python train.py --tie_word_embeddings=false --warmup_steps=23 --batch_tokens=[8192, 16384, 24576] --max_steps=13348
Each number is 500 + 25 x the weight over its row's rms, rounded and kept within 0 to 999. Layers, rows and columns count from 0. Numbers have three digits each. The size before them is the row's rms in percent of the matrix's.

# up: layer 9 MLP up, 320x128, rms 0.189, rows 285-319, columns 0-127
# down: layer 9 MLP down (transposed), 320x128, rms 0.151, rows 285-319, columns 0-127
# gate: layer 9 MLP gate, 320x128, rms 0.172, rows 286-319, columns 0-127
up285 124:540495526515461488505503542467520528467489481575531488476476542472469450514482539521481494471498503494536469502472508496494516508548475501477481496503527516482520506471535512491511522470514519502535509488546473516475496516487556508531503498519477455491484499515478469473534519475505474531472493503499492505460539531521500479526507494476513462504462468496465516468540456491495508457486
down285 102:471503484520482540506510507512491527525523519472518506524494490506501513463443445497555477496429467512472491510515515468490491499509498502492500489500491500511496512458498498513473475494502479528502507517485516498486517484540520453556467506473501456487489508488500512458505464507458497457514481547514493496562534490483504518530494545558464479498512462489552486455520466510527501482514
gate286 109:523474491493504496511507539494492472520550489495490483504519447511509508518495469529503531488522518447506485492455498515493500527505493510484478459514534481499462489505515506489536555507488452486495526476453515479494483500482497463483450493509509543527504474478470504482432478473494522507518500518555499453519459534532463452467475476538508522508521526491503499492505483531476540535475
up286 108:516530511488525488507506492528508432468515508512496461495514448517502472529516526498492496529534533443501481486476544504521500476498524478487464481492511500531470475507495473513503554505519519460499530513470494493481479516471525501512497505511486512526531491509495526473499471483506535514488477523560484467518458466529479477448477454463501542475501520478535544513512493531489551536521
down286 114:473515479476543519509531512474480546465463469443521549477521491490470480505477492489517474508500475477480509527512488501512494509526465541470475484507515510479504524489489508501492524513510489522454508468475473464497504516520497483501483425463496509476485469467507476502520548517534479511496523489542515426530518508457499495487478444546492491518520492503527497496459472519508497464475
gate287 103:482516455466435481511539480547527526463467460494496472515440499488502511508518477502510480502508469439474528477493493485480511527466453486502497509491487537511501498494522460500487479534510510460500523550483541446524504508490506526503463518532495532467493480509500464478485493507520498520491512536488503480482449461516498494485510502533485512499545516525509559502493496472480476477536
up287 118:504465478485476472444525500508478527498523469500444462486486520468497522517525489472488499464543500461483526483482448511499507497453491499503499518467496524540458469541526464504451515542544489487523490515481491477559535452489483526497506497500486537495474495540494483484528528523483516485496502510460511508492465506498479534486487483513510525493521503473515486554504510451494533532517
down287 085:533468476511478507517534506563477473481475508490508495491508481488476496518468515494485490524490458520477472503509486534499488537500486490492500514480493472552465548530520526498471515508525531502482486530487495520514524494511518524534493449513506524455488458505460506514442469516480552447540517478499480501467448492481486474527487479521540535489509486473464536519520490553517482511509
gate288 086:528501490468510519469517483533500483436497508489461495514459496478501501503489501500498487531512497473489559503523544514525526440450476494526500478538534502521433478515525499486522507495524527512494456479461492492475492506465518495488566468451489512493506516488524490508505483527508530512459526558500471510544516491495473505491516488484534546517460485524511467520493516485488477523499
up288 085:512504468499497529521492516500474506519524480535503527528511488511484519478507525481540499493469489507482484531533515483514496477520483496487492483519477504494530501479504508521514496479488493469479461461463551469481526516487514465480521510544477496507462473464502476536475462459480455508513480482506503458563502498448549478497514484524452525469490568485526498513504542495498454563482
down288 085:496482504525545560487546441483489511510498504506472538513513490515479499464508475510497501534473443533484509468480491471512576466510482510517493498507507541510500511514482484536527468495450484527467464478501550516504497518471537453516488523488493497523477497467526483493490457525485507498562511521515456515510529477445523492510461511503499505513516501519512517505455515502502492501520
gate289 070:475538534516512511544494505515535516506499475488523513476443497504564500499500510484520457536547521470488491503516490492532490485501481532513501457524486516462487493506552502511474520533453535500507490518500496462532488475545503523531514523529484540503519512546477511474490491471480531502523532522485528489477463521507520549449494467528521513497470518493510533482511495520534446531480
up289 065:476529539515510524507495509499542498494500479489520534488449465515545500484492501497503467531537534476489504496505492487498491480524507530519497477504483535479474501497551504491442554500477529506520501535506479449518443484545502523538516539512499553480510506535479506486478467465486516491507537506467525490476477508480509535444479456536519524491486515475496517488507477535518459520465
down289 080:488462496522496484529539506480461493514514502491475505480492512489527495442519516513519501470517506513509496488477494491419492515478514506507515525511461499471535473524491489470502508509506474478486495542548545513522499504493469500493525440494524471501544496534463503501517500518480520500467439500516480493485532475456513514534587549545501506521492504501494493486472508461518504484540
gate290 097:491491484483463534480479506536504527523479492518503515496511549483501466483501512503477512489524530527487530482506508505497503498482521489495510523486478523467505497473449546510512508470512457506498481510500540502520482473517465473495459493504492574493532507495482495435471498477486528537497521502480530481537503500494510420536501535506548555525512506506458501516449504461487541528478
up290 104:491497488498500521497521526528501495483505523506476539461504474464479464510493485504462501483524539491515514482456509443509510486494511480524491475536495473511493522457528499491508466529499529485484510537494500509591486492531505505522470531516539493495480523474570510474487513511486530579518498489493539466511555507500520456487510532511528490510482474515527489531460519509493508532491
down290 090:489529488498522479510499439524472470510469534476565521489510475509551505419523510459468507465468522526498502500485532542494498464449484483516478503502502523482498471498509528471483496460476517521479491496513503496494505509474504530483526539535493495466450535504527485507479513503517512514505504467509501504457535514497482528504526558499497470545493510509504528485462468494471512525469
gate291 072:500491559495513472492499551490541506523507485518460480533523506497540503517503531546482541488520538511467499528538513472505560465518512529458512510471525524458495485530485490487509529486541479485498504509486499515496479522499540487517492512457505507487480505534479458460481539508548508506469514530496553473498503486513529449494490488505491495462528504532507499502506526505509555516448
up291 061:509516538497494463501511546520551515516516477518476481532551503485523513513496527541486546496515543516463502516536503491491560477514494529466521506474514513470477478525496510501524529467519475469495530513484502518511473548488529523506495523465500504497460512526497461494491547512561512520478507534475578478507516494497521467498490490487482499458534492530516497506514526501511533525457
down291 083:452503478460477505475494521537504494528485508482513519530468514497474521462518556504465467438485497492477536469510500475522537484501516477504544511495515513492470458469473499524478491488510487489493531531520496492443499531441535499528514493493486484557504509510482466486469502486551497492513523509512509517529500499464495452503451463468511459485553528493517522527507508494514499512529
gate292 107:464515465498517488527490519482482494474478516483480507491491483505487537517480528513471547449533500559490455570532489470477474465533504492455500508474474515548512536493510505503490523515520525546489495463476474528511517513461481506483451556501480506483499483480464514518517494492523454507509507485472490513525487470551477532527513496509494480538488552515502498513530500512520519531488
up292 100:514521514486500497481493512527535469494475485517521507476443494580500515480503522478488490500495500448477532482490461549537515453470518499517480499505476477539519477473494515478498512460470513497513531538491516524508517499511528525512504506514482478512509532464545487524432485479453521467534534468483507466469481482488539496512526508521473524464493507474486475474455505473462500507504
down292 102:437518507473496505514522535460524452516498498497465518491497549468450460502492510462515488512501488480500510523485519487532473492507480533527459558472540502487520474513494529524463490484463510545502504509470487478493540531540488498490466509509518463534503513509482507479471479539519474508506495448491495455519501469499517491517491468488458493487479525469498456498484520460539518465525
gate293 101:530478517494526496507546470524511507550472507531476480471516478473494506489472490497468490491537482475514496487466516509447483475537523513503483502533486469477550527487502432520503505480488523466523456500492486511473508532540501535483506483493495506483511473436480494493493516445514484504498538493476480458496500464519520489463498490435497512514525507504542484512556536539475492474497
up293 089:465534503500506513485455531470466486475531493477532516509469529521525465525536512495496488485472514526504509503541490495539514521489497508479496507485510504506436473499497531464489522512496488529501539484482505465527506465477535460545491531529514524533488545525506516530504523546498487510500498520548505524526489527485474498540507512572461491485486473505467513506500458499557488543473
down293 110:519495499510476461463505469474498490476495457498506483549493493493531510484490525452497494496493503529521502490466508485457493531520516528432476543530495525502486513506511550516474500494537515472469503520454492457532467513491503548466530562517500483534491517475513489458500545517492509524471505526500484465498485501500481529452533452540515544471483509494506469516503478521526522494482
gate294 096:464498422486496464496509500514543445500509508502527464529464529478505498489489483513473499488486528517472486461528534528491512527555463460521474471506499513498526510515467530504518466535529518527497474479498516516543466476506463486524522469509502526504519484530470480463519513480463529498504478515539510474443535542513494515523483492529509507476517541485516501493521501470520477539511
up294 103:463506545491512477466469456477547499486508470486477474482500473492483492483523540533516515516499543479481498524516491491490497524482477490483469494478478521492477491516519515491496473532540492465534460483511546525517482479515472511529485494531508543469506480526511486537458488466505491462434492514481518530444496487472476532486478531472496514482522537501508533512576461502525499509486
down294 097:498513531507499556523475487515494474475512449460518474433486511487521434499498489473476463500512518480510507504497484472480495505510485482499519490505502480439503493506559504511484526527507496513539462527533504467496547483510517487454442459538505485458497533447493508508499516497500514510483502517492511532482498527485537524460502519474538512486484544477492547481509537487492500515497
gate295 106:503464458480548508461477551530476474536531501510518507486441532508466497529490488485478495471523516496505503478515528527463477493541502469456473477438543458532447486499489523476507517486469494499471500512496509508500515534498484496499475522502476503482522500501475533475473522501516506494550518491508541466512532487503482486480566502542511496483485530519475513490499553482531512505474
up295 082:495494527519457510513552458436522526485510504501485508515546450506535550499495540508537509526512486494456499514487468465494495513456513513512489506555459515486564499515504479523493498501503493492534512491495469483495488503512495507483515515494535530533465478506517455511531483510494497516456516465524454539490516525505512514475427507477492525507468498477511502489513456485466492488534
down295 108:485546478507510538489498500476545496510499508476510501472471468499521520500443519491477449524488485495505510457482486487465501470445501506460511492516459496489484477502518469500430516496455510488508452523536479508498527505506490506491529547536500540468476505500470478460476466474490479527465505506502508446540469540495497486539502503542508529488465501488492509475477482516494514550523
gate296 106:527449509477500480512488480562462513504491483533501511512454490545513504510511453510523513531537490509564547526490526510510486500472488488511495473490449505519517470492490495480489539542480463488489520488505470466542507505490461523503493507507484518547482513532504516452521500523444467511528478492516524477495494480502489467519498482524530528527528468519473485468474524537499444483499
up296 093:522522524489486500501462533497519489524460499498467496523496523486487527483564488529529509512501447548522488513527512550504489533497479500497542489540490504530485524494502521529490459527502505469521519455535508515471483511470505515493482528501488455493515497518474511506492445531472506511521524526509458514512524480501509431515516495492529462460525516454536492500464445478490512460480
down296 098:528504525505503522512527527509504501532491483558540518509534464545479507492487466500494433483471446497492485475471470565483507511520465508517525486529479515499472496477501532507477536516493507500482457482486492495544523503531515517531469459496474494514525486482518517492518501532539500484496523485489507454530523499527488486545490493555474502512479487502482510518454531472481502459557
gate297 104:510482437523525516484460496516540545520468493502505483506499499467495533484511502489527529441529480549497492486510483490455502562498501522493487518483499498467472513451524509500506528471487477539483470505493481513523508532537484490486470489497457515486524502510490478516493506494472493537492517498515538490509458451529531539474481520538566469504481472487489460529500450515497489473476
up297 083:516488446535512519471468495513536531511475505497508487520485517474489526491495492500501529460533495545502507474508495504452488552501486517486497536506496506450467519457530495499511513473493493524478467468480489516548507523535518494490490490491446500486504497507485490520526499487480490551496533495516529491496469462522533519481505566543540448499484471478469450551505450520495490489480
down297 103:476521521490518488490522500460482514489501523503504524511476522515502463570513519490553497462523482486515481524463528489533501506524497485530508478425528509512529463501475464519488472514481467456509564498466507480493470521478457495529536468496529520520515510470500535479507511536505512549530466478496509490488506487510510489484488497526518478508497531496540527543543489521526446507511
gate298 105:509546502475502476453503512535547554510494489481524491521517474436533551535509535503487492486484465466508502476504505493487534504505510492495521508503504520480507466541460512504497532478500497490493462506493509524496491494546515468495508514467518531459529490528476514470474504453462507435503475499451509538540464510503476494462524502498482531512509479527472473527531506543511466492524
up298 111:536515555503463497512520443485497467475491485471510489530503512515499522442495508487530511524532531492507504539531471518491518523479566561512490519499482507528509508521476487542490488474478502511499540495458466522491517552515498511527560526501500494478438516497471477509498556497484489492523512486517513439498510485457512484473472495517513476488495512473499477501522502481537492486530
down298 109:498481478520520503541501513505586488488503493506483497520486519482503494448496456441451504466495516527486509483440484451495465509503489508493480504471533457498512494496538487501492473508469487497502507486512510509515475471511479550487492538469486507529523493477482495535503513495505550519476494496557495480474496501521470545473523499528491475519512539457494514498476483454469548542491
gate299 090:509522491492501497503498493496506516497533481452506545520468487501472524513506480543466503483503476486502527478554488483439518509478495518518500491498497462513470495509494509529507477507492517497465466532547487501501514479497476540462516528539472523508479462488473491469477487509497547471474502506512506481514508510523504527465482413562570507497490461509500553484461547509496499503502
up299 091:477475477484506472545511460534476484510492493529499469531494447507501476507478462505529545571506477471499484515484497447516482511476462465503505541489491500498496515478489511478499525482487549511495475481532481513490502450494528449507468501483529514494504497494476514476525466487539459501520477450513498477525498522495489492561509494477447509505543547486478489519516500487486464496460
down299 096:527437457505509511482444507527503494527484497518533509520471497527492482506511499502526501528524497521513450546521483506515475484489472494519498470499519481528548473504490483442479541484495477523489483497443497511504495539524474487476511545514509484544502512464535563515502493518487520493491518508532458498494541490567473503464496508501441510502485511482513466476494486514466517534503
gate300 121:484475486488537499505470538514526514462527528526510508492482466541528537500461521496488502463486514493506491492491518482496472503502542503506500517444477521511520520555485521502524504502539479480543462479525501502468523500532462456501455505487479513542492502491503490454494537477491508492515463442501485510498531446493513517447529559514468463474471492524516524486493542525513487490520
up300 109:480497474514495521491494470509482502530478497506530513496532503463476477506542519519515467510523547531475487494511481469476497464497508539500490491507501506470510530470573500475493487479519496503485493499498515522513466481527514477478510447479476489444541513499536536481551476515550502489519488497463489476511485463516484468511477509521524458532548498527525513535464465482498576478498
down300 099:513482518514511472549488481464503515543504457456487476481478511509469531481503526498490499487547494503489444497490498454517488507492457516509503545483498498480509489501516510466470512546531462482470477475454478526514478524523502517498505412498480511471505482488516499491489505471534471513479511473511472501506517464532494489508565482489526480486460488524529501520492485457508538507443
gate301 086:444494446476485481498514533522501517491489448489539479495535550499505490483501496508503486501503438468475509511491481494508509523475494497509522509567475478503515484487450495509536478487511514519485500507489510431520538515518509512538451501445485515516518524461547484513491507492478501479503506497471516542453487502458493510504529549471539482481488517519503499490434506488517522485489
up301 083:513513522496484514484484487479484480515483484524502483536522536541474469510481487538491465522500520470525468534517511503492482491516521523513506532479588502512441497497520511533477500449465513512458532502509539491503521531529493496515450502489492474453516504496445491466497505524508542461552512486498476473508475496495508466513478470523497518517491463483514510544464524492504485441507
down301 078:496559514519520536480485479479487555505511540502531543497541488521515497542508507496461510486520482502526502501473483522448508475531488477496540462495498543491515504512522485484493516512512480484493442491483529525485526480542448525512476479517471477486529482504476487529500484531515467498501431528512461518447532509500485527491470507489539534494475496516487494455524467498468497528519
gate302 103:533534483490484510465508463521509487450476496512496526459460522535484497488524480519509497495519522497523495479462505508498464489527458486506480468438495463513502531528520504500469500523486506497519457519506522503515456505518562516477509496508511515495533497534533484494530517481505525489531531449511535534485507531503489486525514517543488520544436535541521503489449523499476543490526
up302 100:512502502493531504456523481469534490481467507502531492509468476531517508506523521550500501503552526493479530499500533481469499509519478500476512473477518490509515501544525483533527485492511509503511459489507514481510459522497465495496478454450494509497502493505473457446514529480458476496563532473510556508527532537491489519442515514529507514508515543564509471507490494493459523479482
down302 097:549461485484468453435486470478486502516494513424491489465513512490500462493525509500467486467464516513486502482490479516528498522525478563532520491521446507503530461519487516498495518508468497457492511500510489530491473486483489516480507442525516503531508478544518491512479512491554474551480480514507477523473520484498516535456530503520522542503489517498485533494496502508469490499471
gate303 108:562520493491503498489540465491478436501521492538500498486474486501525496488559480507506490560507489509465487487508456514484495467468486495498490529512501487489452432520525522508514501445512492505458501512486526494517498522580501451508441486519478538487519495496503483509516517502506484500508496470491488509490489509527507508521514503534493500498554485510507477463495470526565487518521
up303 100:537493485509515478458518476481493497499512507512500485486518492506513495509521441508475499530535495501472483490526461491505519484494454499524519477550514459486460457521518536503517454505505458497464512477485486474494519459541443500455476463497458516509507462496507494527467506475456483462481559498522519486476517507470555492523510508551493499483534501510487517458474522534523513520498
down303 110:544531511485507478511486490516480490508533493456472492488555519489500538483505506496501477549485488525493490562520515502496538500526518477487534488513520478491474491529538480531521482536493475518499519525478477522480487465521508494465483479469521500523478465483511513521429436514439442486530499471498481524488471504511516498503472491546538466495494514491453538523472498492526496520496
gate304 097:544497510525487499502485516488542491499467478467501477518508489503471489509465546525507495482442514515482515534527483498533544474493496536520495496449496468529493470478533516468464523449571534527472505491470519500516467516472511529456522512527479482504522513489504541529500483470507536531525523493468495495484468539525520499465538549517525467476505491464513497499486528480522506503484
up304 107:503502486509497495480554465508444486547501506540490497446522532455489491471535473482507504476511459494468494526467499528531508475469505525505516520523508511492504492447478507466509469509496528457477486478491486473454464489521478496531526501466548476505510503502550463513492518546504475504514517502535475479517486477490490499489480472514429499500547536471490499525459511480484486480476
down304 102:495508536552472528460502529490468538504478509540517496496508488465535496514495507506470512522527493459501501484463505446485476466493517496470506508477503504457503467490476539507475529517461487504492473542537526524535479492523518536506519518498525483472533538502513514535491562502468539522509505542522462487540488548504509521522488539480514494506501471542530518509553521494487508469482
gate305 090:488520477490559480528492510536527526479524521487527547543475507526487444559543492523497478453496526492497493482519533489494479487495517499494534464540509493525493488506498498533541486515522523456532493500509511496509498534515435527516487503529489488518474514468531517497477484525487477528480467519466498514518469511513496482454496496499491487501464477479525508507467458557505559512529
up305 115:465505531467517488526452538496494460456526483481507521449485509492511471500504536544537479478525509493478510535455488465502531494456554511465505527478533471551531490529525521475501494512477512483536474490525527500490514523518485496488507510505493512541499523473534529438511493487442499555532484472495512514543505499492459497503510497509500505553478500485509499499463472500481493497503
down305 100:490456492498492506475527526513501505509515525545503520560512508498478517558517478524481536509481493509483459462538551499457506508509470494493526463510519510502541521498472481542514511523450480509488528516586529547487542515552514513492491497472512495508512505515507518519490456505520488519528521468499502495508480476521518498489530480489512488511527469526550486531509510514547493502542
gate306 125:499536492479509525510437523491565511441522525513526474473480477531516461526532489527519509497466495475504538510498524551463442480503505475505556503487500512522490506512493499522500433553470485494539513527517539475512485458516481507497519502500517505515524481482519487483496502492468522457510540487510486507506504445515475472492518504494501520507506459521515502545503503496490531496457
up306 130:494470511498514487478563454489425491542494474489521510545487509503459487491480552506516496488504514529511472546488415519516555497500482502512467523523498497494485502495495511470505533444523507490532493481487489470514556564471496501528492502479491510526488510525494543506467502521532474552483476505485508504494469532476500514513504507481488494523499519496485507503540468500479488491509
down306 105:525475474526539465471477457477505531475492502473465531518452496533475498504469509516514491479496498483488528479498519483462526498497480477497531505508476480506526477506519546512474517517477497522488506501404525524503456479472459506508463425467506525449489522466458488509485520526492448529519476488485489507524492502486525482530505494511484519472521489501509507506494498483548538514504
gate307 104:470507497477547551512498509524494515489478539494495492507496536506500454501478495505509499459470524538501533522472453521519527490468515475502528493483488512482474513559550504526464479497510510501491474449488504515522450496501514485479491459451451484525498482459474559525517475503490523489465504532472512474503524476501502550466529450523510522458467501479521488507497514501484508531484
up307 094:547529501521479523498501451502544501499501492498488472494481471484471517486527529500515502565531451496528476464521532478486477491492489512489474495498497472448528513478453501470542515491489464508500563536502525504438542515510505528458526532521483522486478503522521488508494542472504473504501507530481486497455501517483544488493441548483514500483511513496518495459475491512492484473474
down307 103:510475472506484522496521499505497474492500500527502506496454498505523493503478519556513520505480523432560529477486495510450501517518482531526492480522491490502485497460524513509482505468526477536479511557473489516570523462508509549527503501496503485506466446508480523452524503477466506519515481522489508528523512524511546486535504510478558487506543517489491462485515499492522456509462
gate308 118:483511484487495525453530469515487538503474501551483513494507487510523509498467501517512482533482535490494489485514482479454550511483494482484509493455475525490482450460497479459491486516524463497482513449499494520535487479484484535486479478535499565469477506485503467498570514496479482508496488549500552526515499455498486514516490452481538521481508494494494543506487534521526527456513
up308 122:480546511482501527497471467480504493481499489518508448496479524472532513495482526485495480490475516512490499505524485511517488472507507485530519512482525484517447459472538495528454514481538493483486481469519464497522499505491519568498511488520506550498487490513508477486556500493433526513501491469491548481502461453531472493519570500519499498508509454486494545535524517488507505449470
down308 098:517522472511478509497487552491422521505490516467478502476508462492465512554504516505568541513504455498487490486502540532529487511523487489481522496520497543529444541515501502473522498477570503471493462547516519497465536492504524512539492513485549500498508518490499519511476456502492504440507489520490486473521496520494499496513503508501485480500490486523473541507511503533522472528511
gate309 095:515518483531479499460460510528550520507535520490528523529481461450516475517529510523507482483512494502527490484507524528513495509519513493494482511479452510533477483490509538501553553501564511492471514510517532531514480491491463484512490510517460481477514511550527515471499522475459525463498524505481458492479539477514500518502489501524518495476469490473463525467497485491509552567536
up309 095:509491476549456509502513515522527515497501528481515449548490504552500511501541489512477466452510490550502493516526504474499528528485513497486476507507463465479488505558454467501507513506476530516506526495551491526445511498489507495488507499461463537493486510524485524468514539501533499479508459501471482526528461513501484517528518518492436484470498490506476489492502526537542483546525
down309 086:518518468520500503487480492563500492492510534434492513517493494502516485527477518493523515500505486504485499536495522498495485535487538499491519483526439490484488466554497506506486486535482500490438510494492497479526504497483493483498507430497492458490521553488479479512476505460540519485544517494441528503508508519533493472477532522483474527516492448465454473469512503489488517460547
gate310 100:488532525498534496576471572507471509521518532484499540481527499488463519482474512548524514505485494478505492488504485438469467514475501490489533507487469514531521484536472520500524485475464526490514534506553533519510538473511512522469486491507521497519498518461508491449482501533465521484519500550505481469471498474516504509512525500465486479516487481531482514486500543549496501532499
up310 113:527453515481474488469490487501532461510496508524479454467485541505501473493569485513506492509464457482525518550517540510515477503483477455512479492520475521481470480515516490513495512543451511498475493466491514542479480519471482452484520475501478507516512497505512512494511501470439463496504503490516481509499480474530497523501521523524486448461489490470531506529558500434499475496506
down310 091:490511485478502530492482500506487533506506524525537488483476535517501507489549483502489563496517540456511549491444508530478451478527535536507505456529505508505480497476491478550531477519480525525543511521508490472534522501503515490478543467530512485491509502478502504501499519472473502452523519465499502516473511499502530486485451449516486472447531484492525493444529505480469501496474
gate311 092:497527476508470503460443458469552459510522503466496494490506473496484545494441493530521486503506538513486495512468492485473514474471515480477511537510560500544498537503494506527514464479492500490481490483472486547538500501518468507513512476528496502534484503516499508493502470497491559493502468514505503467481491553486564505498494533528480495461488476451511504506508545523536507469482
up311 099:503508528519535489488496544511504508503482499479498528467536496503501453510492501511498443526538594478513519487505500503489507492526448499471453490487509460489478481494483530531518508463509504500506511502487552481474503509498510478509556515510473548477540490538464489548462509480467551468507484474526514482501512477487460470478488491544498479498526504475469485511463525507476497506504
down311 092:500535513495485531492467525485446483477524466465495513487466536480465483483494477534521495491504511460484546464506488512522514505557495498514516547526527517500528552456472492482525564519502537500494489459476512509473497515554519505481505453473513500464503439475536480508508511485481521530520527485469467527518514469530529507514467470492490518494503494455468510517493481493481495500498
gate312 093:485480460496477486499459496492475477489471495540499508528505472538550534544471514484478526482533508533522472499503483485500491499474523550445504515471506471499493519504478523519497523553521491523515474531526496525538463517525431489525482483516521486528523458482515537503517521484505525517461496490472543484489456494507496474509497473513470521498487509497497537547464481534558509496478
up312 125:492508445509485519486474509487519476521481546465488531516530477482488502520497492512524544541497519538516536515500515489485503503454517471477483481491512513553506512466505524519482465431542493495491456516485503505528514533511467481528464497519471449489521527537463524556492498456504570472545497492531515530510530515519471524482521523504483517514514501501482520505484514515499503523473
down312 106:472494462485498478505488545480530491523500510529497458557504519500497489511517540457491479493538470491506479497514477503516476487545487468540488490505481521489510478533517483516523484549455499501519514479617488511513489491491497499500524470511559515523528498453518484480490523537498466531464504483498482491472471527502542514498456503499468510517484509493540510494485523502523480490528
gate313 100:524456477499526502519463531508530488508524520484484509474509453527473496487508471546515538481463490516506511505446476537519480482461486543496522491480519502499494507466497496491518555463489491466497460574500479502517528500515499481481524551509522472507529494493504499555496493481485526483493521454474510483494510544541486500493544454488487464490457522533481515530468490488497512536506
up313 099:517470479512489467525499507534539532482544488477492465518496482514510504501540520482496525490481453513506475497480477465492471514534482522479506468440513489479531468482517473493471526463508498471470521523527472514487479487543471470468521517508467528483540494487492505501469456488501509478523513468480530498472533509517470498495570486535525446493538511516476511526504516507499479524571
down313 103:485493470484541515482537479502496474497486526463487545503493521555509485523516489474478504502453463512482462526498519525541484489510507474509527508510459470470447537509522495506498514466513498539476493518534465528518540522494501457529508516460499464492483490519505441554459485471502487498529507509502519452512476520509481530486487527499485504509500492514463459522472512506501513568536
gate314 023:456499501524462542526502485503537502483463490449486524469487478521498517528520454473480527486502487517492507511480482529485509505515492540508470478469534485518513503493542484506467517528478499497507469549540512516527480538451521486465519493509521525480493504487517501440522475529479459508510547495469537514540503523504490472506538518494503484541532482447485490497461546501465535496469
up314 024:479494453482490527483526436507486498509494455504501525485518520496494537534546510508450477535519494504489527505488468458480514514482493529513449500529495492505477532498504498507486505499499496501538503482535456481483468457494451537519521522505491502506474496516493438531534474482537517534514480492529530484483518490509469516549461502537544504461488508496463491491519532546512463514538
down314 022:504489454518396501513496555517474478458524544475499487505495502480490501480540450500493494478476522479485528526533513529534494451490508544507530483476527488545524469469524512490505514484556484481532492494545484489512522527495520485483508458490518501467506468511503480488486522507487472462510511473528490477514502548539494511517503507490501521516512517492525498507487505514472559493486
gate315 100:542474512463509502548442461457517524479522473496529452514498489520487498449466516478511483578518526518542526506477468496538520483531519552513514494545501514468518473493513499523516503517457501496513469491519508522496505495497519509488515502528463485507528523482499516494467494518526483516466474500503456535516484507552532480508501474495502543500497468485502458498503529501503458542486
up315 109:479526488527489521532549497466467526487499523447496522457486463517521502534529520510507500461494491523470457453482500527513501515462501526534519470508496485503518503485479524468521479492518457476493492521496493478522466568522527507465496488483520551500484478486520498482547538522504501468483537491465549504506532513495518547493529522539481478518477466532535497476494508483528524515531
down315 087:546497529552515471455502461478507488509529500467493497482537474490501522562549494496519446521502444469489513481515497504484518524521494490526526506495485508502487551518497531456442495512479538476451473490476523524487519494474477503505492472497482548512506509522497482492481479486502516514475517527531468515473509486534521499561472469460507488463510510479492511509501448484513512484470
gate316 106:542466540510482478443519498480484507521509485496516473535513510507495477513507473492515555461477488516482518500479505482476506527501556503477534495533468488498448488521513521515511470478515504532504508509504465476513461491551485523505481531460456460485549500477542478500545527481501468546471487452499517485535487485503496520518490485481450468451494491485532511491488521548513500492504
up316 117:492506465537492499467531504466516523502478530476524502492516525482479480539546490526506552510540508520547540526512502490490450523469467514512477473488469512498534460506516520490497508494502482483453496510490518507479510548576482485520519518527490473544485490494449518519523468434493439519527494500503515486486519491510492525498469518529488515522513494479508542497465474502488535484483
down316 112:542489503483538516470484525512528534502490486447510521521489484526492496547481495483538499492514503476500496521521531468495510516482501498472541496495464528502540504493484557450458521507519495526462504501537475535512517532508495513501513462497513539522487545498521508529501527532453474524428500454507500480431494506480510493507509502472492483458465493523491511500484471510541471502460
gate317 106:501498472516507472517522529469529476514542487489523494516507476532527472500495490503500480455472522517508465489508466509498471480506481515538481554482508476437515484469507494526494496532500476515494457505512510530447470502509478513512481524486498530506508506480503527446484498490512533500461457504452533464499465579525487507483520504520475475503530521510504499521431465476515527472533
up317 099:475514461497489470493524493504515478489555494488536506512512457494514474468475489488502472449487523503511489493496520495484474464483446524528480548435504507480512436467490513525517510549465477511534469516502480519454461489486489494526474510477476534510491493497531561458500485472516523514508499487473503470540514510501502494525533530533455528496530514504496528526463476509478509483484
down317 096:520507497494524510512500481481461445456474503475457537516504501535491497485473544442524488488524490503464521501529525497461532512497454509453517523526450491490505517529544513477513540521457477516506524491515513535481486519541487518498516426470545470508503465473492486524532508501518473542494492508475521461495475481491525503496485496457532522512534522491473522492504486513527486497517
gate318 108:488515451516480511535471497528516439526510498498492479504473491517541444496495479479534523463504489481464509459488482465509517479439518495532518484534522473489522454487486484522497507473470492487484472452491540511527482488501486520488466527477481526524487514449488472467497528529509505513485531484496464516542486529484479528489508487445472477489518520514456511514497537478446490514480
up318 110:466490510521525525531477490558506489504513513517523504499506511517489472494496509484561516509495491457538513499484492452524525523463487495499538529517530459521523507465506549519461492517493506513462450489520508500529525455459485504510445530535540535496500471502502560501516526526503522518479500506520468554518455508471534523509504509520481516485478476521494511507493510488430504494508
down318 110:493499515499504534551506512511489481497515509537512481481516506495499536574509487482471489557538488521478485467513471475509514494499464494485468543506485508511512494557519477484516509519475492499528508488617465481509525490520533505490523520509508447558516473474508493519498518468485487434511482494510506500479493502515516508483458488504504487522527502468540500479490497502492490476528
gate319 115:539531453523531470534436534515506487504507472529532476522523509494502536463502505519473512470500499512522505499491464507511506484492473486446521497500452502527505497519474484547509494498506510498474502509520533489497511511496470508472453520501506499472495484489518454510470533513509515501446540566487502507514490491548477488494438496528485474508452477511512530483519571498522484464510
up319 123:493469520499519480516527512522509544478520499488502509527488475466496482522472477516503485479518478480498484510513520552517458522502474535525509495449497550526475492497455509474500468524495471453510506475521510510525488511485470485556481523487476515545520483520511533489560524504516524521547497467513561532516474504489496511475546500477466551469477469523492462527507457487481517513504
down319 113:470527550483445501496487506527483450497479526520528497544527497514524456523549484527515511536512523532500501479512460457501473481485490478465516440460481479512509552490522502469489512521491486481535498528462498516513475533466454500465479521495528495552512489459522485480515502493469537486508479521547517499506488516493517530469497504497462491470476492511511496517500459538539511501498